Each number is 500 + 25 x the weight over its row's rms, rounded and kept within 0 to 999. Layers, rows and columns count from 0. Numbers have three digits each. The size before them is the row's rms in percent of the matrix's.

# layer 5 MLP down, 64x192, rms 0.201, rows 0-63, columns 64-127
113:489516501486466519520443483501531489493500501481540527488455474486478481518539519457494525518545527502446504515510496510490514488528537479507487483502524522503552470525528544476477492502468512
096:501533506461487538538490490468538498419498495486470495491531492552503492485526530494522507550488510506471415522462460493537472513533514527518484518503486443506508515454452561517494546546519491
096:506512566478499470489473529485511536492509501486504535533535497526470484492533514486461502509525487520519558506486513499450567492497474493485521502502476499500517547462502473492490506493441455
097:513489465534453518482495489546538494516505501489483514518477504482470464513428451486454493498450503566512476458482480484521491505544538529507497482503480477502479490502508515483480526508554470
101:507491468470547455466434514483479508481495499477507486489530510480435481532516469454472516539540519500509474495497492468540512508496497502521525500508524521503474485481458471477497504545483487
094:498522487522506525468496541480539513477498500563465496488579480503476480504509531505497527492518507525502526496504460510506516513464539460512445496502531487492479497484479500494564534507524517
105:497494504524511559459500497465523508493509498524484497491495474528500514501471526486498509470500547507485536513508522514451522505510483484476531521499501484499552515490561488513478479520513505
094:519507460443540480493512490530523493509509499477488491476459499467458512516507449461533501493512464480445493514464573513465491524516507521505477459508474468498508488471545564508500490492498466
103:533481522479522501487497493498523493488500502489508498541543490510503492488499532500506548560528506516469530540495484503490525501512533503491458515513527505500535458503514500479490522512500516
095:488505496533472490473476534539533509524503497469500506507513484482475548533507506486513553519522480511530461481547478515506494435501511529508538450508523483497515527491494479456549443487504454
099:515459481508505500527502483508524493472509503497487505463492486454512527501485502468547508503457458512504468465512495508538498509529501553495491498504463479504458481556487503527499500526533486
101:524497459503521532454493516493508494477497499549494487550515529502533519512476537472535562464508495521521476499532479505484531505499559465518503513503489513500529531520474442508494476514499503
096:475499503544511542491540553478480507548528501480503483525461491495473485524474528449518464524507555473545479503449501475464480492486506478493547514491509480503477455461525457512494486476524522
108:445498533542502507507516492484500527450502498502496531498490503495472508506475476496491489491509528510495542447449498529475492506483557473503523509501483442500525483505504537507498470487481453
104:510509490512444511491522535528511544520503501521475485504522529484477521499516485521454507466477462508488534523492489535448498508485485539506511440500490485500481494496505479494490480472475482
101:471513493478497537481517464503515495503505501457512419509489545460481490504454497479491476498492519522505471470474514475492468536484509516494490539494472524502530497550484501501480531520492530
114:507534505561508507494514497578529473487497499473521511543501482465559485493490464505484496495528492449503489488475523484548560488516482425511505515503487520498509536509530490508520485504461493
095:493486511542539536484519507479514479497492503532492499484518430544535526485499504503455512529573553504493475510519474516512498485506465512521517462499484480500503503478516459453483506504522517
096:512490488524451535548486535508511506483520500464480517536465532512538473488502505541509492533524527526501543478500469444508549516570520484513511488506490509497558469506490482506468470529420546
090:502533475512524442511473483529509496453501497508519507501489478500474528478502537509530536500522528513439498430452506482524453456527499500508486501504509520500502542508518500486463502517510511
099:526520484513504509488522502558483490555513499528539530521509542516502490489492512506556479464508486506515499463520548504526460503530486461499571450494524560499440502506510514519491474530503534
101:492505451511496554514451515458512504459491501569488449522517493467500489503526515505466454484487495516510515498493454512534522542535507479495499511499512494499487505503481497500509481505476473
124:495544538515471491547546561486515519498509499444559496471497478529466522506508476501461511542503532508496504511521468496455526509485532443495491489492502454497489469488548562463509536454518471
094:536540513492509494456491497485483512479486496482451505525490529514507490516505522499516517476510482506486507512480454451530488455507525465500396487498491470498529492523493447490517533489501549
092:558469522553484508485485455447506484441504498469471490469524587522518527512486555537510519509484518546533481494517425502505530466517556492503456496496506487495496492521526463500518447492486468
093:510531491503503471542466507507479467506503500475533511534480491442479494492511451474505548562524508450454477496482508454536501541546484515466459488504528465503522535557496589496457532521516502
103:480537521489514456488491543517503490490495499527500512505508526485482537523471471502498504511492490496510482509527563480458437459534501481496545549496488489501526475528529556481516500493472571
097:522525511507514473507507528517511523489514500534471510467485468524529514494495514486484499531489491512463486465505507551514483523497474549509508496501537474501534511460487492482481476506544520
110:477508495502482506490486495481466509511498502469539449501440494538527547516487488479447490541509526475553487493527518444570502511473504487471502503507480510500538528546507526470512463511488510
108:533549518513475496517503502485534509495503500466534517482486505538492482483515499531517495495476514520488504515499486502460483467523495524503498503492546555494473514489495557501522522482479521
094:478496468524493571477516520489498481496497501471508518465532453563552489507450491506472483533478532470512514489520475539502468528513516515469512509495486527495526500509507481500509493469525504
094:518544539528508491464512495546448502541487499540548498519478531546518488479457446539478450487503491491540515491501507499528481512508508529509480490485481550500449515503478506489488539497499536
109:500521487532487504507477506466505504505493499506501533529502493528530540499503520458550547473476493494555500511509487523534534442471477526521458488499498510496524516507491495485544431525473503
093:502483455492500522525499533475518496481495501479460539492482514518545482482467505459515467518496503532504492491537444524491481482469448482481518463499471484499498481502518494511508460487558485
097:436506488474532546455459558506512517475510503467549491483499453531529470528489522554518500499502473520493542500476513514486492473527474456493481488497526471504497536481553481481495514490484513
106:511479502487526463493495498507488490525514502477522519457501492457453476484511532526541461495492466490445471496469538488490508444492499502516548488495519494505496499525523479490549491518501480
098:508528462506498477525449489510506473461477501474491502504506496536485535502533520486475489500534469469505506516472476465417530543524507501479486490488528500497524487498494515515507585543512494
110:522528519444513526472515504512494497528509501490524391497488498485458488486527499514492478473483479492491484527543516495527435545518515496498555502509455509499443519477463491527493503522466509
101:545493493489521501525514500477469485507500502497506516501487539558496484502480495537539507474500493496524495483514469496505452523570501509499547460503519486505472491473525468518461524520482496
100:538464494481496498496472512519489490486503499447498546517474458519477495510490471438520514527484526518508482503513532469486507474502484553509492484506499469504503521515508543496499495493423492
097:545462487493498504532562495519471461547499500503501493489499499507443463477514497525474456506468482531528526504536507509521509439499505539505515480507505540499520476452517508476540487446490486
090:478539546448602454547467465484497497473494500444529513488507517501528473507531478519510540538484504512505471483442504495478472529458514494518503522493475524500462519545504509502512510517442499
099:514477488481517529503524487495509507506490496530495472539473538466506474483533536489489482517522515499509529523484509507521517518508506510499469487503498496501479504517515520487559503470487492
098:511520496452481475460475494502468495534495499502541546495462494442523491527474541544501490485524506516538501478516488541507500464470507544501484499492498514503513516524489502496538474462468476
115:531478479521450524469518485481490513507497500479496524566492498511491495501498540518481511488501429516463481474504497503552515471525480523491491477505506506499495503507501493479544504502531455
116:592473478496494494578497482520485492528494502491513464523530529504509523503517489567477475498516474459505503451516513504579504464477501488492522481501499465500524475498526518515468506497535544
096:538510458474510473516510451509533507511505502501539479496472433540511500479468463544505504469451499522494474483479523474535474471502454475495510504503458523507508507539533481503519504542525516
097:495503569519508489485519464529505511522495500497533530459497504491532498463502501504437531493506522465517455498532519507542520492460481475482445528515509499498493492492523512507501468476479495
095:468498502506485499504525446497500515518507498530485516544488449509522515489488465463457494529517455502525497542489474496505492478491522465526525519490503459496522497532499486496495486495533492
098:467528515514492493481469545520480501499492499510505461477527492511528522499501521486531490543499558497494527503531476445456484505522524502525515510500520509503494569506497489505490504500482485
097:511501533483527466501500519510470527495495503486467485493467468513484522474451486493507504450498493517525567489526522513490455456502480505503502508503473505505527535555499486491530488532509537
094:538525491518511473484478490489511470484495503555478530479500486521514569513456478533492476502530472576513496510470470480588541503523469505502544514501522520498522499536480513490548495501516475
117:471501496497481476521471482550504476459483500493495483500486508508457481531516544514521491529534493495447540493478489478452426478521535498509521470501497466494507460498555467522469514492489501
095:483551514518500556500528450463492505498503493443493459464523521492505494514494498488543477467518505492482463472460519529496484476486460423511508485501532513498462523550500510491505507518516550
095:480502444455522508535471504519452509480501502488549462516480508493519537491498512494552500516511469461484508514508493447468478497556474549499531460514490517498488502492536554490487489492479518
100:538549500485460520492506509506455531520503495462522497467491529527491487474490495481479498510483533494468491541504500499490526488498475509525460457502494516503466490469494521509533541492478463
089:536499449501503466514500561512484496500501504541542477520506502506492479485498526504492508512557487524529559519488510523482458530459526523524506544507486510507472481535495490505497478556480514
097:493480499522475503481491511521482509502493500476513455489511501489505508501453476531463524503483535507518519467512518465500485504537498504497504547502468500503510540533517507508524444440500480
096:467573502511523545500493523473463495528507502507508516464516501510502476510464527512455509516505518520518507470511480478481543496493524439492475486496535505493503483498512511499474508497520488
095:483487509479494522523524524540508495533509497519458486521497480509504544536485497515497522493545477512499486509544516481480526523510517497492495521499462487507484495480466512512530516469499517
094:538512493504567523477468485486500498469497504455462506532534484525513535491523511497467499494502520525524513508512471501512494496528523498473543515499515463501517452540530452492495507527492460
103:458497521502521493503532472484481503513483497448482500510509536533521536524475485506488457494513468500521469453499518495476470447502554447528487556500517528497516497509478529508450483492514498
094:538517472488497544506495589521510506506490506480474467464480583481489525496462511520478516464505504523542503494512517553488497491503463444491509493501515519501509482475496428461495491485477497
095:533505535511477515491542497507521492492500499542500573459510501484505521542470498475515511497487513502508510513539493517534549481493495526507528499498568489499462492457586485463526500490541601